config = dict(
    vocab_size=34761,
    activation='swiglu',
    norm='layernorm',
    norm_place='pre',
    norm_eps=1e-06,
    positions='rope',
    attn_scale=0.125,
    optimizer='adamw',
    batch_tokens=131072,
    train_tokens=999900000,
)
Each number is 128 + 32 x the weight over its row's rms, rounded and kept within 0 to 255. Layers, rows and columns count from 0. Numbers have three digits each. The size before them is the row's rms in percent of the matrix's.

# layer 4 attention output, 640x640, rms 0.0283, rows 0-213, columns 128-191
091:137117126085103108130052128135121111125168094158106111171116102136133123146073050152124086140133131088111141169122139120087183120133166142103178112152161106101149151181143164127136142161160134
101:108051071137096125107055121103133049118151120088144124131127124125071171127110145161096151105091134118165139168148167086108210181077190137127180141137082148165115101157113101102108184126121102
099:162158108102109152143157141155107142150106146066179112117111118143125121083090113118097110183137115149180111096123117102107060120088139084170171126187110144162113068141137151139082143144131103
095:074142172146112129176154122100153119080169126130151108151070115111147135160123100160114148174089146112147143117064131166151145101094123166191156093102140106159129114129132058171164177131159189
098:122118176110143158095130164097149137112165134118090093118131146087132156152168132171070127175079109101117124105127102155108100066115126105177158075116086026081124139121151123137162192121059129
100:185150087090158117069139048101078145134141122138087136165129087181084076119111093129115124140136137162064130149160095097197147170111106129096066120108213151130109141100148144105193141147142114
095:197160117141082118089143144114150082144121102165084065119142131089133105127117140105126135078189110137174163110129101121177110131095125049114137121131133139151115158161098178109133094079152115
097:155086115141092139073153121162096146177146114104076111081165133138170099086170091137067088150203084156104102123184109098117088161165136069085093076135105133056128103123134137126130111106162136
112:159106131139130149087139144160105203130118071151141160124119098136104116115109096135185103156118115133162099088140136140094157126102162148102060124149140135114114151100154113147131117201163117
101:132103087111145099152105114156156147167194163142129192068136127148142117129133124155144114110063099143151170130158148096147129165149172119169133142095143118125130131123201100143171163098107190
098:164000108165183135145137131130131141164200096113161143153133162116123131095131100187124143088095117089156109156169123150156110196179151075105096183119136141163172152100177155132075159083124163
098:164155153117158122153168125143102182124058141164138226117129094164099152116169127124134173157143143109136105107128093087090144114125089139134111128168128103104133138148139081113125163121091147
100:116116103108157117115103115097116155141178085133142128150119111075199141111155126123117138156131112182090121152181177088141145161178147076085123167166102125105149104104107119103149169171148115
099:108045157132174184175161193121103131120087121063122122109141173147139151076135128141124140118097110119163169126158138156178113170149196122160125159095126124140219070121096197222092151118162111
104:131116101034120167119144090086164163156170125184167128141135126111125128115188100138075153127126130170141163100165131133094174138131092095109086128134142097119136099099141136135039130140169111
103:103108152065093173165159114141105120148150129070110100161178186155198127094128173129140130134128153120156146106145192142134148131155094117145104171162156128194164095188134168187149128085178112
103:157116100129127095128142155092138139163088136192130132112138119148126171123187161123140102145192144135154133135150101131154134168183126116167096090071128128168171165116169124067123158079142200
102:089178177115124126136141146074164093201156156134118090096085159092170124076097101074143084132106089185120172131088118078165155104127107119131106126155116024107137121144104164093115128201107093
109:098131130118111150048095138149140086119117140113131123171108134128152156136120069138119091163128095094092158142072132079093154098107141143153145062129091084105140093143127118087140122129148105
099:143077132186121165110127109200107149092135114079079118112143060096109145129107098149100135106168116111065180133095114141119105121140154129077106114075097147130136121149106102135179096153075136
100:120144175149111136135167153133105103126161147189078122100126101132123125184107143117144129118126116077142108108098144130163088093087085159124118123119148206142121139147134070108147160120111132
104:124103109100118121124158125112114158107135080123140085141124090157115137117159089184137144109130200112128151106120141146167112095134068100090111077149165156197066114129141029112142102108136110
096:074087096091082124138065149139150105117122144136147127125112154148168176131133156220133189118090122113142124061057118183196122154146118152179130148126141123132106136156134152154086094088120117
098:168080133130101147141149117095109182123130122085075198113152121104114074096103159128181162166143147094158121103140130125097092186161160078115101129150079126158165071127142179124153154145192105
110:120102101093078137134103123102148090138171102105107067101146055083143130160108094104099104088127134064150145123142144178058116082099141160141223142098104163132150146170108120064154168137129152
096:101093130068088122128118115097134092076124191063103097167082077119085109149094114145125169149112147177152135098097092141182110099063124123123162099088096123123078122157146151106107064081092144
105:115091139139192111121175113124115156143131105174154150106168116171126107100135134139146124166154141119104134174182146096132142114127139162143147124176113159186153088088105069135111121182115123
092:085114129123094140185124172092116109152114120134191077146132100145126137046166159101127114129143137105211121112135152149118133121097166138146119178139129155188152132097101163129157146141167136
092:130121107098138132132141103154112179198139137164138157095124186107205123087141122141096157164140084126088081125110183133084081155194129117165138172164126093151154150153071143149108073121167072
099:073085098147186120161114131159174085151068165176242163140150197127122136131187153130130109095083115128148149135089167170131153174167118130170106123092169134152118173131135114224165097114170161
102:136184129164150119136080160080141148154082131103123129158089110123161129102166166109156125151114080138089156132174127170105136102150161151132128144151119167176182156111130129117078134133128134
102:095100082176116116166084170136157109097161150138121114163135137135133095158099132170185142110101154096147163173104121129187160164123111124130159149125135163097140167114194156060113094143108168
104:171112120177126090112134112173124099152121102131119096121146100134124104220126195162177096163110171126148087130184170132106102156144179072166104107161165164131132131090118148120107126137149182
096:171082145126111100126181170093114176085152125150144119092091123166095111142154143146117124054098125121152223120094139107090146102093130191077135093135137136132127095085142089072089134186150100
092:136140115083161143128168078142150126120186126113193138105110101168102119082072116132151160053154181143139136127153160150099137124133099134158143143177166147168142110127186117104133103121115128
098:126164157104184148159103073148156126159112117095138135097159151094168115100112107112108172137184127126073120127106159098119119122133156158118157133047085111123103160191139135115140144147111131
101:126152101137092143085093169127106088136178145105100160162168066136124131154108142142191160082105155095132116124170116105131119124129115101129112093116167192122096084162116134094197080089128109
107:129051089193110100105109189105176116164109145116146056131136160118141171096133148128104083078160129164106152174128153071138142173131130119123147134083138151127144143132170117118149103094050128
101:095076150139087142157069137115140115048138131123109141140098125114136167121125106167160125118087097119187155127097118028172210096094170097140109123067082128114110158162125114109074181130147128
100:136110106111189149115117169109139096116140153079133099159173075119082098115169185142159136161097164113125164116142107143117124086080095151145107099097147159175105084131124110190198178101091127
126:096116126148168106093090131123086129118114119108084176131083109101099151093137117115133108136117161163147168150080128099102147146156121116140133134140076090113157155110171103115170178122143144
096:139154125100111130155159155133076104146138138113122144092114104166156086124156167110086100114120199119078144099131124145175145098149112119156164124122123154168115125143089102134107128105123138
094:077138080140143127134113083131156081127117153122108125089146145169143154124147094163084115132099121120106123098096139101143213139111148083130129142085167152152101118173123149119109081202085185
105:186103108111110172180146124144118116118120114113148074100167137142113121104112219135123115161108158096117207106169110140156100136163138109096072077133129131108112127162175103095122164166062087
101:193160088104133115164155132120125143101100119116092110133148120126098172118142130139076097149105200099120143135179137131125143102083092086111075108124149156114094195143123128149118116140128177
097:097072125130126170147147150139115128117110093073119098153165139092109135114173151092149131160177165122101150100138124065115090162091105131114131131124150156124124178160193145160128166077085128
108:136103128162121152171121110167112124162139130113171129089119117140135126154096158170110189080131146167129115128131147128159136124133145133085141134117192115062145119117016140129088123139139057
095:160089102115129090125149091171180164166125098139107166136142224129101104111130108140158164104091096075087104116159122131140127189153157081077139144124088154142205158158148201074072164116121159
104:144103141197104111158140134142151068148081101137128149111099136109131116099123178066183095152098080097180141138104137056143137156082218129151136175136094090164193140145164120129123124131099145
104:090119096140138139125145161179114135103145133102101167120105146102162161181169123148165152144030115099138111170147138098172160109114054111166120115133144184126191142104109135109097214115092154
099:112143137088111132164140106122109101163079153116157124144113129150155139069105114080144090094103116070141143081147142109172154166090181146090119134154118125192137088189153060125118132184124110
113:188116166118133139102151156110077118118161138136095126132169150123151139184152147116050161155130124108143132121122102132099045146141098090127066144126197169129146090100107132118137084094142110
182:182135092093115116094146114112154133161176110122100105117112102131152097151093108119144129091162122147165140135164141127108110175135174106083104156168138151119168113113164183088128111172118103
102:100145132060121096132164110193036151098117113110093178088140139168118096140127134121158107121121109150062076147138111126126123125181163117136095118184169147076101117089139097117126173070143137
108:149130036043105151170089055125115086145106087059166134161141103179129096121104143136141181096062151089172141102153189163098122119119135153101141145099213186217151135136142123206089110149141033
092:089124128105132157108100069129198096121156062153140140160087148143201080114129129139165125118072044091148126118120126130149126135115126110118085158115133149165111083146146162152166109101152119
099:141147097118077150109078114099120172185123127148157145144088105148092174135108152096119140100096180150128133137160135175094114115158122105152174077187125100127114141121091132174115129089095106
102:089073149116127140172148150147149127102108158115139132049102145097124097088135166176100137129154129126130126108135101110164133198160093121129103150099176125125104188141132150192115089149111136
096:167089146068114141131179123143161091143075111105169132137151110135128128141105103155076138129149097109091107124152132115127083170078165080109070123128107201125155103142132135088073096110146157
096:156092123089112203083060075135162128151162137138127061189073126123120152187129145103159142159130104167159146141121128085119112099096068069106112129206139086120139136132092169114105145104137072
108:148105174147146132086157097049134118115130125155129106152097126101097161183156149110124182132122121154116167158092127106120094084051128160061161114103110108076113153158166121113120179143097126
103:120104113146101104121165131094122136112143130138099163086133167099143124136117087157154101117143183131115107190118102185145174116118132184088130142105180183131137196108109147193140090111143091
099:109096120141129093092095145084172129117136131133154083147123109106050132093115159131062090161119142111179117143111127140100132081127160115113196106129114147129164175130119118116130174117106069
099:100204100155174093130177138179108167134107160121132179088141139125086122169188164131152139130096179107074083139153115118077120110128145109129122081126091119102135099118104072184157134128130146
093:044073126152132084129170113122170144098136151120139238082146148183085156152125154100141133085101171158182109167083120157132177183164126098107079166098123088166176135091138115108083146092110137
092:116089211139131168123041196118184177135139163080121078146093157111144184162112125127138162119147056122136140098154117116114111137181091158144101164112069093106139095135146176133135107195139094
101:083161111151068101105106120144181139161101116183105127175133140113179144120150096127085135077169056144103142130085122110179151115127144162115149155124115124090156181116095157155130163147191130
096:115162100130101159183174153175105200113075173191138187079140123171125128179194166162191112126081160084114145126133175131110187144163110135143125148097110126152131123132107054121124118125110132
100:094155119131097085119088165131134119177130176127166198120098138101124184099110104098206133047161125097094120109086147146083162151162134142156138154162147107117077139131158144138178086146181115
103:047118123132124147102111154111105117099143140133099094131126041127158163132156141162128137155141125127181121087090120163125103140086091135157091114173192122122136128117119140142118112122147143
099:081121064200108105136142138169058168074139057180146166130080146194125126095128111141186175164098096139134138161104090095150169203088110116114090182143138166132127082112197181125129112131062171
095:135116122170098138191092140117101117130114143184125139122062101206149150133135122174168088037123110113156094119099153105104119158087126171164105148134195180093105181133146077169120094115170101
099:151168157120133134188176096092123104175083127136158168127111131117126111109094128073175120106089127131113161132144133089177118132127132144137124165085127067187065106161126091149142137098121086
113:094118080110108148134171100147143148148153158114159110087117198164124117072074174141110148095060166139077170162111138126155192143163097139083147147125136116138188151166109167161108162147134122
089:165132122064144067103125119154182123171087127149097164163125102160114063144158122102098148168108135150116096124166084168126146178125163129154095167149132082131130075101127129098184129070166193
104:122138144091103138159142147104127097126178163165182138124132106197124166116116097135120160070167182149169137103113171084150132083103068201169098147174121075167117118144148121164151181162234125
094:114119118117162148116132146184133176144111120142160184108150153146137048119168108076115098094102109069111143138062118201138101129191154103118084088125089094117125078106120150143190078130164123
091:104074124121108105088159149144128145121155072095170068117145146114064107176138153156126129148161117118103103132105105111113113143149139108131101141152119173170150097121127106130084117041106151
101:125098099133110121093134108152102159130204137120103107158135146164106110123186132081091102130175202137152097155149116114109132114125141149142112129176187164167132169103149084178089131130132085
100:096108132175145120102103129121201074143095178166101108139103157097186063128092147147082131185117088181109085178130100101145141181113137119187170134119122090068088126084142139155156142116140126
107:158115163121155134183156156102106133133189097135146132145104123112079098144149156137141109141113121110143123126163131117137143089069106149103141145091102124128129112159095113140149160109149122
095:165100078117080097138109165090156132152130117162201185162119149154135110126147073096069081097117094113137159139137135162084141183154099114109138134078158148096117163153125181124101107190163119
101:093153118116166098114126102117169117091131158168115089115101137155118149141178092095114114118139148107145105112080100115166145077135097144158137096089149141142097138094167080101129144129081088
104:125150144108153088118153115157180035174122167125138115115127137126109116121132088120123071145091166120136136116060106102165162122111142122187127138070148097125121161139121150148121134136101114
098:100083128146142117092143112121090204100175084053143091126164158167086176183125155116181135095121137105160091101177148125099122114132060102138121154135120154181131103137105105102141074155081126
097:145088133122125110066108136103071079147144119169124103164079148080103155083074102121076135081119102123133106178148128169122131101128161203115175121167109089178157204076111116146142160144133157
100:129126125145146136098125086165103140127082089105166139157151049059138129142146155148136157147121129110100109120171122155120113163135167089134162152117148122079142142155083170074096180126098128
096:164147146141104144091162146156098128105189093075159145070140094163117156186134144097139153160127190095128135113134132140116074112147125115108122111127151135167166122135139118084103142135131143
098:138106088140112147143150152149115138135188096138123115136151072169133100110132075125124129117148165113124097120130152128143159125138149133137164109083169199130119168134057121175209080152188124
105:068095162114156117120151120110123113107115120153058128111142184110079116110123127111100118158150093058143146135131148132140132121077237149156172142061082099046160144164188118130100144093043180
105:096126114096121117134109128115156125084144163195080172130070076093123123144150101129115136154118118143132141069105093087127177143094118119086117112099085142087120150155156172102182106149081169
099:150172098096187100145187117111099102115159096142107172119118132162108061123120134149182133130125176121089119151098146138102117139129100140142107180128155118195157094109134080095115168147101153
099:072075127146053116111145091107098202147125153156178123126161171102152130113094147161134209122110090161120138051097134154113096185129144090139081130099082113104128155154102156129133103139144165
093:120119151096103102114164122136157129133163136209098139132172139186124140122149138123142111098134210076172121167142154103197127092099092187190146128085111118133094145155139103144169148100090131
135:114118166103079141118113151144114123130123137110132109092119121138158155156104139146157128116127107111080097125102134155089111111110142127084093123155160161140133108095123126112126119169143107
088:173096160148151122150159137081162095168149133147152147106093160121129124039094089192150129097140109120119160154151126100143132182113118135125165066083134082128170116167146137116123106165168150
101:140159212171141143146146135135135076111070127145080039111147145095144137131088114135125130115143075147078209158112122066156144103052124129113130106104097104091102092153118107121125118178135136
093:143078104145143170160112148106105202035166175098101153131166148179102193153174153126070148109165147116179077166132162146157132157130099138132150135169153121198152089114167111147059129128111164
096:109120134182162103147137122150131124097074142102128079131107177144086139198129107112132174229092100146146135135064093089098076094059123099162125109098092102143159105148158123141099140083160213
090:157092044104101157161183100152129077109137128144153159105165189157117137078071108135086087066104112120126138154133137076143134138159072137077095122128137201125134132180122143135082078146086092
095:120130136144102112105130125082083139085128119103139149126187126114062120108167172108109152126115148087116128120133098140155156130150124099198184126152072086243133134116076079090157161167035101
099:118118136148128156135118092125148116110169147158157138136146117157090092100146143109179120121125166097139120147132139138101145059137082200133107085144173120177132122148122135141194152171148109
103:134128136127162130059142105106121128137158127067120105154091083069133107127141151162151193109125119150144118151128106181091120104146137108146125089105132138133121158136071197172100094177136132
105:136128149135166152115123113150118178157148152084121089108138141086139112106117174115072141166156168120143136138166124123123054137114196124128137147188145148105125121088137105120112087201097113
104:102109097139088101111161102170131114089096123113092106169140150127122128181119174142159135111121102110114112207181084055156128127112192146103112142063135218062187097108134079108074103111057144
100:122124125123144151144104123129136194128158152151111143146095105125132136066146070105125153147102098141136175077107115083192158126120056155185107145173135145138096148170165151152117144160143164
182:100162178102108152104146090151134111099146119137152089148170168163130119150147125122133163137154086130115116089054170116114172120102101169152123140139160119148105093142115073141118107148130098
093:134089172110141086162144145181139170104081140179122158149158159167082132095162145114193104085130154086107067131112123101096121120136151149127063171094141190140119154128191066122141109103096124
103:153122117069162147159094172125108108123115168147145126101138130140120130092106131117137115064157157105145174130135137148113124112133083107114173124131140082128070128141136145136108058148113107
097:089095146146098122120184137207083114133164175084126156071131178135112147169137148138175188116056157065145101100051149151106097138077100109135069160130134180142152087120132128149119167121092118
105:138149133059037119102105173107162129071116140114133076172098109153107126155106064154138157149186109135104113103165129121124110073116051116143129074112125120108131113147110149085145128078135077
091:167072140177132113087161138127144149073164082095059085132150147121107098148113102151104161127130128155106136172112098098140156121130145126036144133105092164073101065116087142137117083159105108
098:144130088167167119123147115100114118102086124127107187102145122123108092170173106128089138105101097141112156132129106134107164127144100129112172128097128104056115132114163115133129126153069136
099:098091169103093108140088160136128101126173099134093095151080123096127105099140123182136123110122153122165147137117132134180118127142128148176150095107104105125169155097133111129073092143087118
101:130123123116134127146115148087152111129079148141138108091089036142109139148122088136097054080107110154156068129153115160089184072169122157138173148094181169089077183169074088106164166122161086
100:153097133166134148058138147143105108179163097073115048193146189113149119178151137156070141171087115133104088149132093077151079119100131138115179114134148170107080136146097166065077151159115140
100:142102142142111152110087153153144124195113176124099097127137105091162114099115116151129137129106076125105143202145098117185092106146114168122184138100131135112186153138125081195106162160090129
111:106154173184129106118141131172130089139116128053168141091176180112116152192103186111095138144076122135204137143085092165075031111165132092136132146131101115116182103164088149130073068121107158
110:164115111109112125118145113095081131146150116090214138120153124227128148151143141176122140116082139116163143093073146154107124130089083145131076170129165148173128094105143115129067097156156103
104:143103100131153148148061141159125069100162121083161082114134095137144137133105143158075125153094144146169125151165125141106090155175137063090106138177162127112141136161135196128080159143173137
101:113123181079114120174099145151140122177135141153123182118132169148152127184106169110117111125115170102104109129119154156112117089123152107112084190126099093121166144147107088142122141143150178
109:170098200186094124152189158137080138103098090126112081083142104112083072132119125095166134150168109153128145146153095098104108172063215139155038150149114092112085114118137048121183148085125130
095:123122025145191115166079099159077167100118153076143186101094117165076157120170177127117071167070152139142137119185113173137135135123123103160118175122152096084125132117138074108072157055126173
096:114142137141155162190108112093162135155114204153089141134098145123098171123097132079143099140134127097136103102116133109182183140078084155159140139109168101137087074181179074139087218086095151
103:059115091132181178142098144095139148102091166107133142033095132149105117101105197130117167164073152141180141114101131123152164127185124126128122105134129085101171187138154155144136140067096149
097:072152116118119145142163199182091122127131087145127205115155113158106126130183203087153116132111162092120102068151121152128075128154106130154108137138134111149173119118146112112212115082122125
103:146091169092088139074123205125136133124047090087152056164099134104151117121130102133076120156149074149057144182151115103122117163138143117108181060125080113090108151087120083102107161135107106
088:175117112132147094117094165132116065150156129159085118141144154137109180151123113125118121122163195143103105162127142117192112145096135105088160182112114153123121132130149110126118087047127114
105:147104174125096143140113164071136146175132092099114056147164192136117145099086093137140171158127080125119142142117154115157139138068119061175153120124151106139174117162145153089089110119189148
097:129118166076111092123103153154162134112084177180079101106137135105133134092160113157125129118121120090118143136117122066112066193108196152150080097144126102072124143108128123095207150145161108
103:176116109146114105137171155169119106139184082186156089142126074116113114125163097141140099132138154087067147150130137137175142090145100083135163066132129109111063124136142134132143171127137170
102:191081116133136101137144124144155100140112140204108155133081096159080119088092120123121123081185171168160091130113100148234144147095149139157077147115166144189160116078163100132193097081168128
099:129172101105098141149154104138138156154130137124100176133082165128116141108123155111129177143136118131077163152144135118161157150133139100143131160116114072100099118148154135134153147196105192
094:089105130145201140164124114134213125062195147177117168087159182129176138134172150130095186119102165123104130117118176128148198147140200129130128140066093102108232081128132104128084134073117143
110:183134152153142110119084132084132181125152153163084116185126097094169138143156147181107160115181156138087088151192146117112103154151167110101143143161153118081124124106111177072155164130179155
116:115091129110054149185147166161114107127133146095144086067124163131156102137075163154155115099139117119138171083107142080144147123133094068131139119134150145133126085169120180096079105136123118
097:175131146086097176098150083107124121116147046110125056171105106123154105134076128089097154105164129124104131122119130097131117101084111142122133158105122121095115148149128173145088170195109090
100:067138172114150104124109169146129102052084143093104157083195121125137113194175168158119141100131109116111053093165124112075153146130167134136139094115111128149108153103063142103133109095126155
093:129075112147090135141057137132161163100114121100174107149119123175110167149104141119124139152129173026102062090109176125140163160141163121104154135091123099129166134148170148103063155132141127
097:167198093171131126133078094125165067139076126092145100126118163096164180148095140137112176156099103162144125094150154143113095103117080099148207169161109124135111152159147142134147114141120102
102:171144100121095105169126120115095073099143154137091092085153108160165144058128155176169093083127155105130114170171159118118135149075124140150101104185189097180084087101163093100164145153118159
095:155135117148088153156041128099089128070122120048180142072170146161164168175103153115112175092155144143138156100147118102102155121116114071097100181169143167113162089141091164126040120087163084
103:194181141099159085101157081125131112139090075182126062141149116076139146142170109116111143092163076187089143155144083158109125082126129128096161133124102125137074138067106093148122113123136106
106:118127120160191133118167093126083144197121139108132088169123126183078090104098111113154091193158180096119087154147106131147080100123108107160121136111199148176117071110076113151142100080121114
096:117092155130143145189082129104092134110090113120097134096107110083112180132165147092174101131171136134154118095145121173132146113102108116134093088124126156119167148140104102124156149059103152
110:073155090117105108112150146178118126140165093127088118147141109145093145132112156150136096106113144117148118154133099109106111111145210112114140115132097159091151167160164106115135109099084167
108:148171081114178085123118139158128117118135136128209177122147164172177151150113091103126064104137148116138123115131147158118160118195125104077117166115114143136136094119157136132113084166119133
103:147112141129212127106152138131127112134112142102151114130161090100146106120165178088052134132103160149094092136146116149164121102116150100106090202126177154146156145101156093129165157083078157
099:164088110144148094073178128177128111076146127170126137083104098146123095155087096155147081124125090129075160170154105089143120164086158128117080089140125130102135079084153120107181104158144143
100:166179108174170098118176079169128099109130141169141183099131122234127070135140157169127163114121169132117106130155130156184077106153168193165151174070175156127116118106152112143156116147130153
097:092176097150090131126118145111132161103067071113144131152093084128110130136147059156088140166128090131112090096108091117148144133139116049106124117122092157168173162145169160113094104129184149
097:141140155166123127108126141095098083115156088104127050185089125144115124185155137076148158156128095154141093142079122132167145103124140155155131066159147108105180181138084130141083135130178138
102:110086120131103125146152131134156104103050149127096137131153141096108109113114162148138146174102145120154097161183084131158123181122110102157116079088103128090147097164108140156083096102102131
097:106092087140184160146129107163157154087156145083153133059180224168101142149121131109155113120091134153123087166056138136088125106135136105114087109114197188169178140101122138100151102056149146
098:122200166069113124140079153140078110091170117143135123109128134166092141152077172088176118077128156094184172129133095075123141119086103138159140120155138077151057086130157054053171109117095092
094:086123145175093058089087133098121103132128116152091109179087129125107171156141098128124082103120154100175151115140118144127166120085123152174140109143101088109113167116136126107186131120139141
090:162133124129076118081140126187102086212143119144151164100173155150151145170165120075111129098125121124126119159145135124135069150199193114143081155160131085131139153104099176122139080174158126
109:148127167122209135143076151078174129150133142131075111154141213087115147108153125077092158155137111139103180197070146104162084151110139158079170171130072131132193114134189115154135145153079112
103:112170143130155154125141107142126150191159131163182100152112124096114115145152100104122139112141136150154168104097118131105149078125128139186141103163044109091117127144138133116122092173140116
096:121094157077165096109125086110129094104163108115138087189159120091137088145080123214107119165144189139153119131095126129115159147134122110099137149116144173146119083163084178098071125132129120
098:135200135121127107099106148142152109089052174092162143150120120172120087126150148110183073098165165154114135097085111159148107080109102161114161159114169130103079129113123150144141148116185081
113:113136084109101131117113107129090151141135089164150116160121072167115150095193111205121113142121144192132115118118145149102132149122140137137140128141145107115106147054102169111124162138202132
103:085088085137159085118135097187147148107145142141087156103104191137114122157148179134122150163088117198104088127163133119126119134108136080119120134097148184072195139123088168181132150107115142
099:117107120144164162179117165159115103113121140094078095140118138074116126135124113040090168131163160116170104135163176159142170168133177084158100166098130153183186134130092182159111107086096182
100:135127124159155115124150148104128145189108148154159119151107144024136122126080091140156094131128137105146101105202089155105122162139094045130124120159093053171137159113015173077135122122121130
102:140166114163128096131146098095151098179112089148133078131152164120080141113124150065137049117185148145151191149162112180117117097139120153150155157055101092128102168101123138168074127153129149
097:165135189179123132115133182172105086141130108107150106075121133048153093110094172108147082157178127125139146141164100168078080140162167115112153115176095149099129135107107171122149107145127087
098:120077114158099140113166114149127180121153136120149135113095104162082165174141111201156107137145220150146138153094099151176160140129119086191074125110161153121173095058133107144108089125105151
091:108178073094128107106110071129150103125120156115114106086107097129113130157141120166123111148125162128131090137120108090114141182162095082113108131150184130094115128150103191158131068086157095
107:111144114142169153146156128140096069109089104135167149136188136156131134148141176140116135098117182169197111145065095132206115128103104133165147141058171135153105110148082121149152157117101137
109:153129132164122099145116171167129107098055182121115157099179090113155152160145094121097112122200098147094079158152118140083103125130211133142114079156126182086111087099042115087140082121126174
094:065079179107072162122094102213106168136149139189135093187094139119116143158151154177115145074130172114153095114103163146170149179147153079150127149146114133157131099118121145174136114057112133
089:163168126113158122134072132126142158139182107140125120128112112131150127179054111145115134152140127091136118155120144134090163105134176091107138123143121108107164127112162161042075165171184130
103:155160149070112169138070146101119081126170150173083178122105110123147126090120105128164165088078119097091143131120169108098171073121090152137177090162108120060098154170142155133154098186099110
095:054127152218148115063145086177121110105113139110127185155137154158094053181210122110127161153083106155169140142051118123146075114094134131139062137106113149146147149104109134151119115051141170
093:160164160153062111080112179155044149181085130122170148111172115152127192178145135078171065082148082081113066114153138147122121150157121165203102133152168119171113092106088116123104119179149072
097:151136120159119143089139152107147149179174146094149131131095100153138161157096126113103114103155110167100135182160148115104112134142098144104157138148096128054126092115122141100112059185127161
092:099161110113132126144157134065088138085169136155119164128074093094124087121157118121181140129119115089158105102104113115143198184135134105189076112167146098148138081099140104100120146135193197
095:135157102099148134139166161124109191170098113140126108144131173156114085130158093101142096126151128113103123098132079128110123159122118124135133115158198119099073128091097163113097073108163098
100:103133107094198117114123126183173137132169092140148063148107096090127106081165078131156145156120134116104172131141105099169144066156144163174139059112123112153102192121148127130119117146129115
087:128105205170165092134171146141176211165127137127102157099103186087122089064077106095157084167179181111101131124125112142148070122168126094079110141145101170155133180101137175126142154094135089
091:121151075070105156141075112130118053167129138090119104096118145109231128112102128190120122141126119176076109113115131073127133090127134113160173108197098103101157143152149117118143097127175109
110:136172136153111138115095172071152091094160099111101146123111078106157071160164150126146126177136128136172096122139125163135078061109132151136198141087116159080115123107132077084150127109134096
096:102143091115134169107058156113125109094211115114144092121136123146108150212093156124179147161088167122106088138140116146107097140128205122151164132148119145126144124162122147120148116147052148
098:088133126132139134115131094137142136052100126137142153181127126139136128201180087170092095104133134146150061120132110113103127116133120141112137130094110157123118184125028105138098106135102101
085:140155129049089223158068126170091110180130134112162124128152153045171132085111208148117111127098088105156174081143121143131111088172108095119114135145115155073186180142114176170133103129152096
099:137099124149139184110147087110164150102131161136138134132143035082108085140152140111101126166168074134101175107117122151105159082153153079097119090082099129080137111103123101112160131120143150
104:065122137100113173126181145125115111056183103101117115133125109086161099157112126133146105093090095145163106130106107164107084147128152155132105172113167156075138151139130165141139085147106150
098:096183101060106152153109113112116116125111098099121105120127128120165177120135123186094126168150146175124154090118153104155151071131052120114145162139205137155060108144075153137081100113113102
103:194090126167158131095178137152136156132100122114176130123170161126165095172146160135134092151149120141167091137149117153092068138111131123157112094118102196131132145120080140159118105110136113
098:117130086082115098151137092109138144122078121162113149154125130111101116095148107149126087112157134084108163100142133122128139148131126101132131162128110139173161117105126119114140128100134150
095:107095142119151162154115117154170067126181156107101115095134193108109143071095139099106095143142158134180188161178127139113130150164064143137113074118157109120138132198123192171170081100159127
092:093154129085105139103139073097100126162152143130144092140130137166138108072124113159109085109110117133155163099095126120139178158162118106156123131094123088156128149190123166141167053183175108
089:157059110100145133110078157061077137048218142090124201152101074135086152122141108185149125151129180107133133108111102145156120099155097100123118128152158169183117165061130093179104143078146076
105:159120122139113169173153081139108140130134142148125124095135128118145133114060139117157105098156179135120110125155143146117131178086137120144076124208165081203095095144125138083172165132160147
107:136090149092115141124109161077088138099174096160121181136092102141144120133134080152146137095161099108142117095111127101145112113100136126113119129111172111089147104127174121098114097172166127
101:119199142125183145186180100145127105146149143177136111142151154118097107077160097104113158188121095087108147127110179084121134107068117096120181114110104087169093109134093134159144160119109119
095:133062120138138188165136156172130126148189155182104143066111131145163170108124102178188129139089078128135166109136132120139177165134123083144077091185141119144170076136142133143127143163101159
095:134179071102137138108124099094113164118198080155128121114144067202097120082123140159142097142202154145145175117160142154140129115147083126079108155111173159136130093134115122114105131143139117
100:169112113158123193103072091167107123151206129101112123155123180137124148152079127141104168166090079083116177128096092113149161130148111088124080116166142182081176067193124183116085142188112136
099:115180074081139159137140128105120128128069094065175063118137132151159094101071140134155134117084127158119123148148132144090110104110162193111179118136107124157098144106119102128153129090111113
096:170130118120155154163102135139176168136053121052127116120101130074164086157107172136175150090133117121132114107158090179086150144111129148084186142121094117130093187128095172121097141087139111
097:123207108103109148161141103160074121165125096076150133128173117135137116095097152098167086136145169107156096074133171155098073094196107139110149130206107135148100099140074089158149121111111044
105:122129114171145139103144125135095135137115099135096132106158135109172147166172113166108143104146100140091087098078119159090158167164181105073129153087116110093119128114166141124130078135158186
104:138139079133180137104129158147103110126140123125081147116156101145102137110198141090127088157094181119128076142134153110113123141128139167171123104159154159190140092057132076142200130091085107
106:166137149176113085121113136109110103130048110088118114099086141096178095132062081116158096139155050140064113161171111078092108128192139117117145079113087157044129153109147117126123144151133150
095:051135130163095153147153070175057189154114134105225121119151135158123085124127149125116149137167151100119101093116116115145122115146119127113095126091156127221085117130101105141142081138119143
096:159117103136116129047105068086086156115108059106126086175139092132104089121113151138158127198168061113098111166164130171085141094133130121072171151146141081165144137105134124129115175129134092
102:142112103119127126134176102142123167088068155114126134123179171159191156155129124116121092134159101170122100137128131121119122141126163139109085143189138137130134098104074153132051128085088125
091:178135144143131115141187156180138137112080101145135159098139097135130078162203114146131133127200139110127146125184127110107114112095215159132129123103127084083081101127184108116160094075099137
107:119096117123142108154101161151135148082112155135120160138155123134104120143159115133143130175107105109127075125115101166106155168169180075147165085090137125110145157127111097107192098048152152
095:164180150097155165110147158154109057164133101131110140113113090104125108074069136089155134074161122188187120105101127111148164110080141143110111099227146108177121132088128135129164110176164121
092:132138090140136148102101032173090181146149099097128121165161137164191122124083165090182159178133108127125122102119171142089143156122186073113112118135205152170173091144138154200127157137155118
093:123175102145129135146124144183172131090113148138114185098160161136120138097134126084140215130172162164081112118087089121125095161145154096050109123147137143123159126141167161143135144120177195